Weights of a small GPT-style language model, trained from scratch on English Wikipedia.
Architecture: RMSNorm before each block, rotary positions, no biases in attention or MLP, untied embeddings.
Each number is 128 + 32 x the weight over its row's rms, rounded and kept within 0 to 255. Layers, rows and columns count from 0. Numbers have three digits each. The size before them is the row's rms in percent of the matrix's.

# layer 6 MLP up, 2048x768, rms 0.0265, rows 395-431, columns 0-127
096:157160210164073128117099077106089148114151113199090167166116076166172113085131104097139135141099056131154067115147130141111133107075114148182152123154120149058125119132137112094125101128191100166097097165123178160175130158115114113122177148142183130123122151098142122161181127124135128096140133118075095156102089115129100095149110206149107098106091115135179146177090135180118167170159
086:156105095087160150157183179093121127116084090128145085101110141096154094163174106083134072152118175118151061135098182133120144152159153142153109150090136154093088125120196100109092112121157097114156131148128133114138126215146109127107102114120139148159112080098157055110138102137117110154126184137137108135143062137107056171109104125134158142073120156122142131106141099130056102066148
109:130139144077136115099165097082148042160129140026086081106137149131151116097137134147122150117143143080107206140091140105150126100134210124144082107130139129185159153115137154170099131084176111138145094152125124127165123066127116151132141104174187152087211171117119148143055115134141150104126158128131118069098139150131139156049066105119107163127094229107173153130125113139181128154154
104:092088159097182156094174151151104113120112118097154094100132106154129112099129106108147185158142098114120137174121119030172164107106129029148131202065096170108073065153151138141142165116118156127176130102097093123148126139112110100153082139119158093079080121103112052147124150128081163082146154105058116158131107156121145117129122105107116156158081151156109175132156160137149152113110
105:137100084126171160121093170153123160149140121122137138043166140150113138142090141154165192102131160201128086120120120148137093215192123126136125103136119077145140160083151111134060082123127130110135175113074139163094078132127113127115096120115153154144145193169167127102119149111158081114126181161160124105093178122094157089120098058187115117120051061137092176089104096106111117131119
112:132147136119191090152172151094121108092137133150108183146108125155117102157132141146129175127118116113104082092202101183099144126065101123178095072081128106077194159068102124142175175158147127158120149134153122149072104059122142097122146116083175100117146136119110164132107110181089066121152147142143116129105132096113131098111085113103125073143089123149156120158096119113144179100141
092:154109132107241108165113134094150134124092157101134138082167175099150139080143110163143165117089151133111153106111104122169112098127031091143138127156152141183089149093183164090147109081201138113138090149083122149046153137186082153160105142166133091151098116174156164132123092127123193146150100096101181127181134131145158170128179133104148165158116188106079088094163098115120135133187
097:165045145085127142172165093107129174156121149108100108155158167176152120119093164133134176140161148110098079106147150132079164112065128110094174158123174152190104128101185079161129157111099149127119111085122172088159137161068036101098096181129129128111123135148124156147169074115129083100121147148130131153117147156155133128094105091160184109109199160153054152101163102088122151081125
102:132124113162117124134165135107097109152100101122061099115111123157108148106113118151162105112135139140178076149148129084128114132164081160155162116123096133150079127105142174094150128156136107091160108131101118134134101114128137160120191162082090158156128121131147160118166143062112175125147143106142121131151138084145096106073190176122086159139168149172128150154116154152073158080097
100:143067119128123165156159146091120136125175139113165107138103136140180116196109142141126148127073115068145116189113155095144175100148139081114148112150085097120130087120100090154137140046191168148177098094150159151156192149135053177130161107094099137096119127112095136121119105148125131074138172061083115082105186141163077144165129116126132100096163135154159124115102152134153141076092
076:145112081097125129124152098098148119067061140135165125141152127126120134115156155099103164185118132181148077077094037114067130107129135106134098142146113101135158184117094103114166145083113115165048131142114133184152101182056076130158120153160146131104161095163133167115134112134185128137085106098078156141172105142139113144071128136149096134114111157150095110082127131129066108160135
107:109071123121102219091124101135170141094160085101104147125145132092161107188123135134106159162117080174143104073144126167145071138117156139164130139134099127094098182220103123102153124119127143130126160082145088133143088150130123151108136149110097151114121126086144101081091081141128089126089116133114105209136098186141135146143120093141106099124136038151141046112195131212146131056154
097:185139148152103111109085169065124152149200161081128146225171122134101136138194132088169147144125140058080100150103164176173097083088131071146137174146140159169128155168122168140132086130074152100104055143132124097154143102134115116089095116130144129108119153090141109140099070144147099116221087080148106120138081164134192082137104071084113129135148084150149116128165108123127153116117
108:086072166213122131203151106066113137149180139141087104082108111187153131139086162119169122126152076137104118080160155119126115108071111215197101133112143124135142166091136172133165147136104123183080123103133106157123085048132118132123141074144118113146113048113156104164193124113069140140144127165132116191127072147137079143062153187081047126156149100093133159169080097087113143126177
101:116110108124104072164112108141073134182146085116106199122180156117167165166170135122115102136122140148177083175105126186113200120107085108111161099132131126159202175095172155067144157181093181119140150107101111125129112159111105074112152190118082134145147171090070162097109164078049129090075149046164140092113092107133134156127129133153123138101088142174153157164159169129139132116112
112:074213104212179111101167100139107126047079106092132127173157151120077129089154134082124150129119079129082140102208135194110051163187128151112114102127121098067089051122144122138159165113152166111187149123107184137113146129114106190158127201100070115156124120132117067184120072071135122136094133128118111121126182114151107139094168163168090147087177081126101084110141068127135144153069
104:132106094115072144120135119159116129106086086128147108160168123123097112126130159123153151134065166141131103146145102183126147110137123145132156158124096114080142099126107147118125126174148145079194119088137086098158111128089203081121101164104104150192121087113160191135097101136156114098149133153135185150119178136167108038078109195164225138174134159117086125150192118119105083178130
097:182067150172132104163133176156126134143172145128174208093148151152126104103103110123141096134114089124096214102123118141152123086129192171131207120102166097121086112129132172167130114085124194106128151123093123127086150133144114142146144154141170142111170118150165126164124077071138137115210140094160112161099146144144125098110100103127092111085085151129158151120162174160122118139108
098:124142204161047167118145113131160106138077124102165113162157130150159158119153140135166152199142099114117080154099145182135136114077123096135042138153137111115135107082164126120133142142107135059134161151146126145127103156128130135138195119167117102154111118133083150169131121185136130136164126159149130160128099177120111109126121110167112095166074089154153136147099069173119110089124
104:135070126095164119105127141103140130136095144099133093180128187156155151128085099126148063147138174142123112097138075182128170129086095138128075107131058148138105183164136145074156132092162156118167140120153105083111142119129057085140122189174141124072156132122082094133080119139147135153145121079111053118147210121121091144106108087095120089123105144150099137119172123151113079109122
103:159188098138055170143092138136108158116140107092122138086113083120115137151130105156115116117119149184149161135142071143174128146124122169206146115145106141157185112098170123088107129159117108164120125104130122158130124072131123146115109085138092141191132095081158134111114188112123188143116114204148116121105150169119121132164182178144139145120152132124078164127141149056092122144140
105:193172079068113115082144093130099129077147118096087140134082133084119138081184168117151124118152126080079134148110205185105138161124139191144108099104054110133099155129172145112089119094121137139087161076146180162098130154136177141100049121159115155105135118120172122116115134164139141101121093112106107141100172193102048098085125098157129110124181103148169101165142185122088101090155
079:165065121133162114125058070113172156137158117120136121140163116126107187121117118057176168157106150114193133110130185159150119093170113098109149140115150111106114193118139169129165125150107111130113086122156141100122102144119163148146154103155125137173076086162117169146150125106158123069236159124158149136198130108143166141161172119114072124174182179133146099164077105108099123134168
100:143154164119132106122179108085089139085111036150110123112108125129200130105139156123094128216093136140171143139086122131101113119074119104146146125160131149115152108104096181058153062191151172174126116114138103120123125118161121083096099142160148181139143155131150168138157087099133158145080087136144146117141137086142116143116156182092177127102053180085083138114200184083100126079097
100:127067109167117055137121111139104156070156158180117091189086097134066124149114155192079156140151145096102185155109153132144112165106097064137112111130133139101121159166135115185101111138112157104122165149159126108156100101082162105125143125127120150138069210166114160114104127127185149139130122088107124078150106144081120104157173098161195107146112169154193124091100087152067146183139
099:114136146177147132112145108135106111169090133093163204106127133098114115125035085169205108173128151134145094098132122135114104100113077180141177105139115060131117133140110055177099151118181114161190100122117122137124096120134121109118161132131090137127115135194127165116139142103159126115152116084113175122129094126187105141136180134112108140119063172118162142114174044105177109196132
086:139179149126114149160068156133132107112169185116136145109125181062146182117107140145154148157182126133144114103193120176123165115145120096159130098189169103106137188140186133133148127111107139095131133131157164146138088110105197135132160116103119141099086152160125126147148078127148101167224171135102105191128137132103141115153121117146095122124106156127150080137152145134167110143146
097:113179146168135193167097150135145131169115137152126145087124068128095126125103083086138083129152092192059126072109079092091130073153157105192149119145121166133148106108108196126164177104145154108175114115110109155158092131148085107124140148120199161162176119069131152162062142156171127084135164076097145170089125083170099144119184131137127134096112113086104132156206150147090170139127
084:106154125151183127108102070110174119101136138105104127068158157082139122094117139123115177096014132162128155160079054134165105088097083117146140085086130139147066111132056116167140160118157126186108112103102138171110131130141137123151115123168117104110146144107128099099148167123092141092144116135159137138147125095105070118117132135148108177207165118155142111132152101159117142123156
107:166123162107179105116196183119148128194152211099140152137156113117137137079133152147084079174142139136128121184106086108107095159151150118149137124158124091132127103206096117091146178077165119180152104110158185149148072131138132159139173149155133094124124116122125134166114180175078124154131111126130122132140075172131132184169116067110134142141093104042112090197110124084098134033166
077:183119060153165109204151159113162132149155119070102134136162116076079185202130158093131147149089123141149119156051071075138129102163102130103089080152125118146129204147128115133162135135219128126096122202121128157113136119139110144186206107119134167128183110173084173075165095076129140154074140069129171135143076099201151169132163130114126131103117155074097156056109134101091144138133
106:121167093078155107103119140130144115086120187118124172061129134082178139122129154121160159117138132138083158096143092139117139093118101119124194141176147137104126127189153118156033114086102123113091152095106217143111195109133174150147129142165077142158166107171142126120113048090078142119095125118215135105095108118154090141114121104142075119142148108129161163149099083135147149125155
094:144116131194159155197164201131165087108126180080134158104145112198091140100131131114124145170143096122146154159133072130123147162176175063066164110129128120142192184138131103170132161097089148125131079181124122138162122181106141134105165096168119086179110184129164133112119143164127129139096080139122151126107079115097148116140156113115185104101127111148186154162142111111217121136164
099:066134098095164074108141136113097155129129105072108084111133144110123113072139140110073128076130158132125166095160135119099050184159130128088146161103168144093157144137165075134116072130116128112122150118103173163136154176130148106164112156151099108144089028138167153077127161091105156151161144117134152103190128133159118114150101139097093132060157162112116101103135143123096127141071
106:145171163081123094175086109106099145084126122178179111169091120129159143103153193176129206108148122174077126144151110131133087144116122139139109042064104189069105121135155091152101135170112157095094117087143082124137150062124124144109167171110118172121146098137115168143124149102157113153118163149065099096122182132175110163145172130120174138102138116061155114095135094109161167081134
097:085142145090093115108103117163109171165162102142139116081097127093162135141132177134150091061097119137155110144100151145184127176103107170152159123134171072144103105170134142076116122108137103203212130164085146083146086066173123156138125121135117106055118113150136113168152088093100135115153126169137152149110097190105119186067153085100163167025144095109152175175149138136104124127104
100:188120146114118159155105123187112133124131143124189135169134173159136105190132127115062230114072116210138123141127096147147146160169132117060159111107138088104127150121162078127126156123102125129059197128111142163115108071047175140182173110082163123142141191106138113091124132136147135087129148191101179160147139117123113079174107126162189106113146171100108128120108126167104137027076
# layer 6 MLP down (transposed), 2048x768, rms 0.0252, rows 395-430, columns 0-127
096:104139180124109096133108123144118117113113147109086135103086161074149163144152121093135203131100134112160142146127081125150072094134108125139138094144173193151142128110114129105108140176174097148170137117076101056115105115157151163130108096093084100112114100138168145148165132111120100121157179127138155167153098128152093088082101072128090158105116090156086117144140175140130122182129
084:117139055145133124103140217152125157140195118145083093119111157110170183152160069158143112129122129131117115118154122116140115160112150130081122141128137087128119168099129111178146140079137068091119134146088139185125119154109148138188116132098097151111121075168150070147134153196147142147200115148139070234127148071120073107167112137169138136124086132165154177182083106132164074135142
109:209082123105159100090117124110113152137167173127127135181149116137135102144093090126166182125141107084153151149152174136093180118133153141138141108117135129123119100138105181169108113085153169091117141123138107119099152158146129132150171165117161161095172118130136145112130139118179176149157135122120185114134100079135098134076110088186105118161132165149125165118096116142118127133034
102:104114134158077082138098121154186151081111050121113122087144100110094104111093081125118209167101103142100158104092129103147138209144116116114139114101120120094165114141171138159162100099119169127131114132123215120052177140202115109185119131081135148130129137138132097118114136124204120135148176144119155104101171106185121146137151127094132109164087076116098165128083148090124093136098
106:072108130096165144172151088125137153089129135114117177141126180146128115211089102138116174175161174144116148109119154121120131146121162132085134121131157041147111114124135158107151121188128133081102153147079121116166144157154125079121124101131150102147086155110155063150195142069081132094114201155166123072139204111151143081155096186109120124124108130163128126052088161193146164123111
110:158082107147134123165131140142201094169113164103124195132106123128102131175183192121146147084104181173147111120151149156123140077097151119117134076046108111103159208069093087170135131158103127197111144184110174086096107155140139109177098152108119072126115062164171122131147098154153086104171137149178219120154158124149109124078126093195123170157125164144117139148136104083137116101118
097:180140118122187133174160112092111159136131161126135085087127158066165160094098156169153163083118117151152104163091080107158138144078091088122145090150158143186100143097179103131079146124135172120123166134118151196123099188114127166255126117111179076143125153172125105126094117139126157119127154115122143125139163167092104178144128063132180171150099155194132104145195082207131093143089
099:156167112117168105102135115157107131107070160113132152164133141106130086132122077146118118152170157112169089224058079132126115130198112083131138154136124171157178132112187138136093093087109128144142146165197110136098125141144137156045128124136173125114133104173125125142128177107149122160118113140082141126119157097203165163135130100081070136067150129179112142148119126094175139113112
102:078150156122115138146089104171136137144168165129092084114149143119177144057151122106110129077143130111190160106127137129133221110116177121198096122105149208073132107146105097149190090102143141102118088160113143141111185118140120108088126133143134156124162089192106052107150147101109078110123152122103163082146136112131127108103114187112078075082154145153121134107094120145142116097126
101:156144123175107097104127116050132161166137125146173124141146096166086140213169152175093073069180111134057110112136129164118109082152118169114129180094088111141131147093126163205073104157059146152129125145153103094166120123120128118120134103161083150119119125163144125107106119111052127110098101143145168093128126104109120188119141031111181123163126088151125114094135198089106145159164
083:123109109077115187168168143125103077176083151071105166148123134087086152125105159115129166129115123136184110190170082087074148110123188098107157107133126176161147176150095177105161141133107173146065163182131112115114131191123080117186128121103137127078086142125133147113100075118121099190128114097105146184124109151150126085117153081148142146077179107088126127108130065124049135137123
106:144143145146103114135094090205133107173150122133114158118092134085138201119141144140122129101137144126114145141155132112166091123131141077118130168118056146134126138106130077142124096143084088147111155148137152081160126164104088161000131190140140137118116110079103124117129102086129157140187119145138124122133164106111160131107068107167110172144155146097164109152156132063159138158126
101:161180132123097119127156105128146141129102180107112184172154168084149085159042113090098142120106107130140127213130179114130169121235094140076130135095134104152135105144121148129124114111128098112102102174077111118111132152143180127139119093087135156126168094069069127135141136151116080116138123078124153116120142130115120147119086144165140164113180113094146148107166116137167125103125
107:145137113130148147172131097175115104125122159126123191179146119142116136116094164089134134100097150127099137126171160138137116095124152121157133078055196183097109089159122156149129129148187089148089110121146100159144099134123150186087108091152131123133080133167119153223090118100113115121104113088103120128147155174158156149189121144145081138143131196137128127123089133138119131173100
099:153144105170140182077174113159156146109146185111151072185178161144164111096109138153175148082106188126127120125117186099170167118193086135144095135096110170150130138156153113074108118164127075148127108163114154109167115156111075093104081184068121112182157107119175133104169156106126092148097166145047172151142165115101184133113139127142135123066164119126107113112133172126146210159149
108:139081195046145156170068096143139133180149137120132156124100105091135132139113127147145158089117155047119118136187157107125212097080129072156159099098145145142143124159152100101091087132162084083140095123156123133136175089111150140177080134162173118118101130130113112144193132130118123128117194120079145149084120124110142091133121135199112106148009108118123165127081175095155146105210
106:068162111196109069064110136132161112146136019103144105173115142210154113152125092166144083150135139114090107108104159177131192098087132193104121140129096104113147163196096171133166142126118144156118117138076197113182125125076153110137116157095085150155162075108119108159134165086124106165122142168132141201063132152090104127164021145092156135106111183119127072117054099158108132134110
093:107189067096196135091054113103140113127087079154140092126107122122080112103108115161118149135140105115166124189099124113102179160145121096139120118137117180095120114051123113073133102103117125097151135073110104117089155123183067097173149102127084124202129118183110075117127140188117132137148157108160105137081163170097150158139152084116134150175098148121103087137133131118130168133066
099:141140163140126173101188098162150144178161089106118081157151059138105182113136145087070157157136112102185117103118038101130173149192114149049144131118092191150164158203122148090171166088124129095113152152165090112149105160178106159073137075086113119151155043171150139105166139097164163097086071103112158138151082151110111125102167146079166154085159070085083146110099104093090157144126
106:139130125147146204088145139088083182114064194141106140119115115100157086102153087161122203125160091162173135095122141147119104143166140111140146142152095101111101007106104115113129110124101134130154131120105143173122216141146168104000134099127157128121159170159129146129122209114131154150121120137097093170109153120168136154112081116083139124088106163159066124120109123107147184113103
100:156106110062127185138195120132107129107153133156150136157136144119178106159142128107101087117174092160142082129159171117158164137169100093204152142165153150147113135148118150123120043138123165197147131115134120128100056102181130152183086063162160140054180150151114105103143068100136139116152144135135157214168188107153095090100102153155092211134080151172080115113122126157135109119180
106:136123122067141142170134118145180071117088163215112085114101139129162176175117142106133192089148128165126096137091154099120128117124143133190132178195092118132177110159097127129115110099106105119189073106148171159155158195085150118255143149148083122181147128116142094146192098126134117162141134105140166080103111159135124126177089132127104108130107134199173136132138128136156117128105
087:118098135126089119142106145133186132141074083121088140126189099114078206081115120070094101132112098073125126176131190092136129085102125074111086149121120164104081150197203082129120141169170120136104143170106082129108069162143100128112126158153121126129107170146136126107115134132097131137105145109149172106183117113114178089148149074138069120146091155107129180173176153149028164116173
103:104128152133109104134142081130127099128119087166221165139176104074148177130209106192122115130087100161160116120189148109100068126158114126169154135131162137108105078117117172117080105157100166200139123146117115130095065114150141136070144130125104123121172120102139157122158168142144113076110114140076154133151125108127153177066134106092157128085118156179170134108140096147151085122146
102:105133109092098121125113097103111135164166128150136146145170150165135152167106094114128159044132165133158148111121143091157143170128083146099111108138111075134101141130114102137068116132120143143118143138142125128205125103127147141206052106096111169159105039121100118187165154138118138116108122106100142142132058162129057197143128133168151118090092123059121107103130120107148191160143
100:093147142112153138107117068140107146115113164092146162152106102156097136082147141116142184184140169106105176141117158095123115176120095170124150130081162103125135103157155136131140174180154118091078116112099146121144151126073159137089115096143115117146154109134049140152065163101137128142117074102148166058164103138108093198171191098157102173131150148120186166138086094112089145101108
078:120107106068126129107124101099154105104168097086135089133148141148122183107189122096130093122096148123105120140089165103140116088155131161095122147090095196146060121131131108140185157145087115136095141178100164037137142150114098138223139138154094072151112101093093142109113105088128176153038138091115103107148144169104150141126140119145153149097101133111149132111142170137011146144095
100:113150109104196170121170083102124114041152080130102121139124180047108134080141149113144152124148119080057122147125180139070158108135101139101096179137065126088086138181137137155142110166129123195164164100224072115143133121065122138102114114163100143061138142132125150159141097141088138119093093114155094145068164128115063152126126130096163094149173062172131099143203109130081158126178
084:136107138101158105138144077113141133088102129122048142127106117131071124127193183079086128121077133154127109146076094102164128129115128157084105142086133112104138094098128070099120175139098186171079118119079071108145163123171124162065137135122128097125131173057098156128116127148133093112052063075170106151175174112104111070099159105147160120069088120106128130193108172093027167126076
106:156067133070143117084181122141091134145148153127121148110142173133102152095135188144090074134190175106091114149133144105111068152117140095079126114100114155124119133185130135141153160112102059184115089172102147127143087140154162136191110163100062120115135147116137133126102095194159099170140053131102123086174021100135155200116079120135146115124131154115060148178101143147132119101092
083:120132157105132152116168130083135115094136140175101109091211198123142190148138150118143124090101132132151087087080127113146170109179098157142095138148100091131136135163158098133107165136176095125076177155125126163125091160149057116213156090119119093123103119064102148097066124087138087175049130089113128190126155113181092129157149130126146130095162115163109151076126125116065114185124
103:158159083110070129165133126110119155155105124123093123165186141137157164104106145155159135134147150074114107135156158137111104044130096120075135127135127076185134085050108157114163124146065112156182141091129051164126143134137137146217131105088108179118110151151139191094143062145130167135122143122111115167107168112076125146121135130054135184135120159102115130128131166119079137097072
095:133148138182163123138126118091131163162082114111097089154082088094151105110134099113059154178106107119149188095155137189099128098093108155099106168133092168121120123101126077119157106178081159161120139146112164113130131109130163190025156135168145070118166186139120099162146156137109196153147146067064148144124127170141156160156102175107153138163187115133185062079128153154091111139146
100:082132120119146196180085128096087177147149165172106080118163119096181109140170169077139148140100124147162180119132063130064091115113174141091128119109106098112097088200112125101105074226092154163118164142139106117135109122086142084105113119114154124192135071125163117155133140104090108104128123098102068174144152154173143100173107120151095144091108132117077114127114123116092120155111
102:159140120141159123093138133118118134163137095138133093126171123145176139128163175138154081142096128053098134138161101176078112191105138133088151172149174189158107163210185149077117161199078118074134160149096186166127129113093095125074147173119083116166108153104104138084156096104135122135112085111163123178127149138099084190096131126166157064119088178216114128124095101129134155071126
098:137143157135075129137150118134084105088112141217169148136099169141142135167105103156121146132159186095089116126124164101134103148155163183121198109165129088151165125081143145138194121136118085085131110156125139153140097126084146112255216124144146183121112089099124091170098207108133100051136170151135154159094171143043113103163184115081142120115055074053100118126136117137154089164110
# layer 6 MLP gate, 2048x768, rms 0.027, rows 396-431, columns 0-127
084:134203151146159090090171136138147084122123112165095129078140132125155106127129116151134170195075069121124094180144075143137112106143059116125155171207131130076090116125089140170116138111080091156107087151119130162123101181175152113128172109087176164129135118078124150118160131083061081094119113165123132105130091098106084122133134056142151091191070180109086153086125119180143113091105
109:162112153121137135152153206190164146074144086136160126122132103126119135131069084072135119153095132147157170157121103166083163140100145131089139144154152206114130166097106129136175151127099123136151169129145107129081118135167120057103137124203096095114106137104082097145090173156148098122163084117151117131126100143073122144144168170093106102119134110142189108147134087154096130113126
093:130065093043096163117176078152178107153143145099093118143148140143144113173116186094075088086141137113146126127106104135139142112145171094186136166092162127108148095088101130116168138100084112097109152120143118162208098105167158153144122152089122074120102101192127168117147096101106100114061110127131108063119115171095122137090094082084150162069184178140154131109136130091113177113149
103:116086127139158157150096110111175091094143072163115126094102155106076117128147136150149113101097103186097105060152150134149196144119095149175106146125104090130137113134133093122056105119100118135081117105104199114137098122025128126108091124093169120108195087139167116071149144110137174127121075160140173189134134129121171107095132079114109106095082077114120121145107124133152111153146
105:128206164140059092145120143101084080211232098083181188119099078171138137085148129163118140150126196128106142150153163142195116119155155186137171138102115024187168116125128123165068149103132139151117066098141113096159124119124165184107157099114168086138113093128126125101142113137093168123133088111166127138108124143104127189146129125131139159130086132156148134128072161143128162143165
089:111119148081232138144147171123144082096141167099140095106164086147105145159118159142155160052108181113107223118130116114184163121151049163093100093075151155138108091143157134132129104087144131091144111154141127103057161125188079124097079102144042123151151062118179172132108136076106128137133093088110130068148121173117138169161185094111146133122179146061126101118104132100077169171178
093:098138084121181105165089143150086137176237140094117048176133099175071153139125113112141155101160151098112104107141122164152160138088097068119108077176144161135094145143090173159133122112125150129111106157113210134103121119182128146099078108096112087106175148170092094127153100157140142083170150138112110138102134071129108134127123157081125135113092156205074052079145142148160119135157
112:162149125176130079171116121148099146179108120057125153121143095170149128141113167088156117157107118117117154194117131127097119169154173126075134118132133103138169167120137163131110114111159085119156143109138118132055123039153108124116139138131195094145142125142076152142093163151113146105159127146156088096059068103150114097169136112158175156107172134101152180181160118177138108102083
098:125164188150134165079099125131103210142112102131068089091154102102128092096152112088193089122097090151151144121127115131201124121156138111154152125112107142141115103154186117075128157142134139197153168144114128128107172096137119136110180083122116074126158097060137077113121117123124140161094094154135135165143120139194098112101113203203104120173155125104096173154057107066167145170132
083:088162157112146127077181025104092114152143126138165114114135164122088166121155102135089095152199124106095107111097078143093135132131169093104144165171118101118160104113034148081116069172110130111143106145122145164160143150097112084077103119112129171104121120147201203157092176116173118176128129131114150173126164143113098139148081148102074108175139091128140136102138140088202156100106
103:086122127125100144101147094127124117118142144109133096123148062114104135111152107112147183093187144141158124070151164205106142167135178065148142113106086099128094133152129080119120176173130100166055150092136135129140165126130168172144108122164180141106127115155121163178052177233133070123127182133129079056081207151113122166147144111181157110086161154154114111127085120158130156106149
093:134196170139140122113120147137113180121167127078156128209176158070120128157119052199127086171138080116107118116151153182105150145092063129175117123079126145061057132130114133139095151089108086133130186078114149156147106126163112135101139130076090151109116189167164136137118150128147119120108118136093176137117122194176115073142102116136152154133170127169128147078135058150061108149124
109:126112137136123194150133141125095117134165099131103111145118112158095133146157167112193147142156103152124190126074166142118189137043119112150133116138153167120133148151128156155107119165126098136123118188153145118107096172078094106124147148111138138087139116111136084174173095079147121086165052127159126184100193129124124035153156137106157127129148094116163091110086053146160106165162
103:146131149155168167114159097110137141124169174107158157093178154140101130142112126136164107190173110119127147180137090124200140111158087083167048164125112136057140125121100163130107124100153146062138084146108138088113123097138110125115123105131061137104139133034130070133147105129169138135082086126099157094114060157154170143162080144109037177130080102125147155108118043092143172104083
120:106092114114109170186091150118100163206109125115154145121086124164118155162144133094169160096055169054127140109190125105120172127093101143126187181170102134155129161188165122083097110124135169123134130116127102106090180116087106156130100132174161123088136087172147092130179142112146154120166145102120125132072121131140079104121109143207080064186030160076138178156127188087162170138144
108:065121147086162158150130155175067113098155153089101107141138119116191105104112064102077115171146092136092123159131080164105095123070163170083095116113141128074095114130144140165099092158153133095086129106108158173114088154141113104115158130101092105128155142093193178114101133145160094097092150141131148158112124154151092120105104177104178164130130122130112097190129121139105138114109
099:133115129142129103125158088098189076110130115121158153163078136154094154144077088131089156162130131117094126173135116120088107107095148096060114135138145095174076107160109101187051106102115100137129121119163132104101158096162148170132097140102112084120168100117131085154099128118089177124127143122115110162120063161159125152151167218165020063075093061173120104126144162121120052158169
094:070153074117233142151178166097095138115148063195128176149088113043166121161071126124125151116130082082152146053089123123121171168135148118192136062168118133152107132174188109073036125149171097152093176161113158159096105088161115122097149140146120178135141122164157139111075122174179180135112183145121171144136116178118172146088173088155134144105204136119142156136119204152130115125131
109:131133144137086118150093156149162073168163098077166129122090102178164171135096190093191101131210146111120141139107134153144177159115082129077171067168080130167124211141163186111155190082146135162143109137179089071097126099136137100128173167120095123118131099120078153108071117124108138153142117125143168171108154166110137148139106134128131079116120138123201134146108111152197146127138
098:051178111148105125134098100107116113116073147108121227103124159203136118152127090107162122096101132128087157191181151085131077150104091248113198153061146126139172104132151076139100130151124138178070066073118158064091134171121134134131118129144076032119133111123154176120104173092119144116115092168139132124141120115102085142109163109135099161212101108099149131142107064107118125139152
108:141137127103113092158168140124143062065103167190104168102097132143162129150093186169135186126100112148109112102040113144152082162162140127104124127174051059119189157141129124139142155093106176121177089094072139138109162167097146109159120201155097154175105128139134079174131154184146173121142094182144188132086096156113111063173105109200168151169141120144137112162162173120190105088036
080:130169123197143148092104102110084159149155116156157127117123139144106133167141167076146147154157182162138138128204144166159156104119143133136145120124122147125136128138125183150124084150090169152120073091143160150126160094111224082108112141115099165164141098130133137141090130131122098113255148156213107176106114060095118105148091115142135071201133108108144089105095129186162160130126
095:120151090088123132151094201138171168219079122131119106104166134170084112103154094142133138157113173175120135179161163086115117134112127166154110136130086107134109124100172130164111123184118153203138054109146121146114095130144148196114157082127166114098101134097166137112132121208131116101131120135123142133130139172123150099162190135158175109113068131123079133176134122118091164138116
099:134115120113141142176119160188198168101121147089124115180111130117063108180060093061067151114118148124056136118120127130151145165100119131141067164120117093116152148212120137144153154146131091182121151153147102129110125105132130095118087142177094102119051083159144149093189128135120181144083107143138062088076093115097118117021152148171109089115162158064181132174166153059165091107111
096:163050175112130179160085086158117129146161159109115117132189128152111116073129128126079141155148077186137137087172123201168142141132102132115158089106113158149170151157110152117142104141088155116125123198153143104193168112084141122118175069129147137129191124099129134109134123146144124147167120122171092135150163135102131145184130135146137080152118116186118113111027132190094129071083
078:087115129140129098167079072141085132126132077159163140130122084111124121143156139144163156127132150122156070137136127207070155093150095106110142100131169136131110117175162121125150048154149152106094132148077096058081102144140184128150166173122155180156077123134109142154091061158117101084206121194113102131149122128137122118125123128142116151144145152139105121124107152134154115122125
098:115059106182078107166137142177106126102106119188139177086096098168175099125183208113153147127091157116140180100060079085057130104089122106162168111159130134175132058173145102109126101139122138232092184126112135152112116137161128128124068073161131122112129110143091157131170139151068119123109120093135093135132168054123134101094139152148121147116134088121155068162111150116160130092124
077:150143117202163114062150127145107131108150111158159154136151128184146096145008068102139125143148113095150131139140133181165144131161104137171179125104149111181073131134117163136160161140182153138184094135136155203104132125159203095088122134134162154170123094166164151102127157106104118115180176132139148138105125097118122112074089086086168137219125154155126044130130129129180167132170
106:094116134120143141095159102103126090157167047081102168135155127119140108140078072149165180097172122131165127163185169182141156129105156103157136143172037148089149143102113143148107067187093068095089146170122121155091117069125137160111114059172144093189141150182136126137110185178174157159111109132133111174121148168092082148129143061080168149137168161175172129193098147172100170084121
082:105176035165186109148168154187114119176131141087125098136148120133104123138083149077117152132096132113110141130076096144092132139175118142064086150104111127145195117128122145096117095139199125089172129144111129142162124132129161082101135096110114147121196077155143134121121191118131121144088111104133166114086150083108129146189118133117140104168141104141142154108122105117166144114117
109:150189105114118135175110122172158105150124163133026141132181123090124133090051095187172148082135124151156146152108067139142143121132143198122085093078182139077165109111100101164095159175147119130133125154145158083180139108152077094112088128157160148173131131175149154106130142183108068174136124170170124082080117135123122172135144113172121099128125125095171203129104097124120155128101
090:074125151134185119159106075132102186137126092146087109142075161144181105167109137055100131115130103071151144160146158124076112107091089102158065235120082178102147126202166135139153088140077187182123173126107114088106114151119099157124124126125085130084147132086094090123152128115164131151099138084167135115147148118095156121152058131099100145135101110131171135093120183142131084174150
095:092122073134136145177076060141150160156115166097216095157130181149091156094152089132155133151199147133058082163111174070159173139125156149154168071029148157096092177117118081094104085132151089141110114097145143160104132100166092128120132147085171132100125127099117117111130125122212108111108116129150133160114133153134092174113155199094142128143099146154167103142106167147175111137131
105:143105198171186110112119097088113118193115094074103065139130134180133144052150119107120159124089130000104133139159153126102115188104140156138118114151058132154172126160103177164125105148115114184183163146103094125144163077180143140122142184120148114167163225130149109115133093134157161090185053157156179147098148173086114136101115121173174127151132129196112088203186123119098086160130
091:041136116185121125106145110120149098161160084109136117122152106182083100204123158110126138132121135129213174193085079114154110143109115092137139140104122073179116141147109126159137138137135109107133103140149109138123146147213094109137111113144106098114162131121176190138112144118044124128115156107162087177110144035134080108114174140130131158166203107173130090139103108118099122099162
090:142116143141147101137106134194113086159128116179103113131159151173156127153121091099072150130121119194120195140159116131161137187176164157110115102137142126114103093124155141108076157134075161120060179120132128118158072001072151102115103092109184097124116105130121071094120109162121123099128154128104130123140153100113095087122127114153211138136119115123187147124043154207125148045067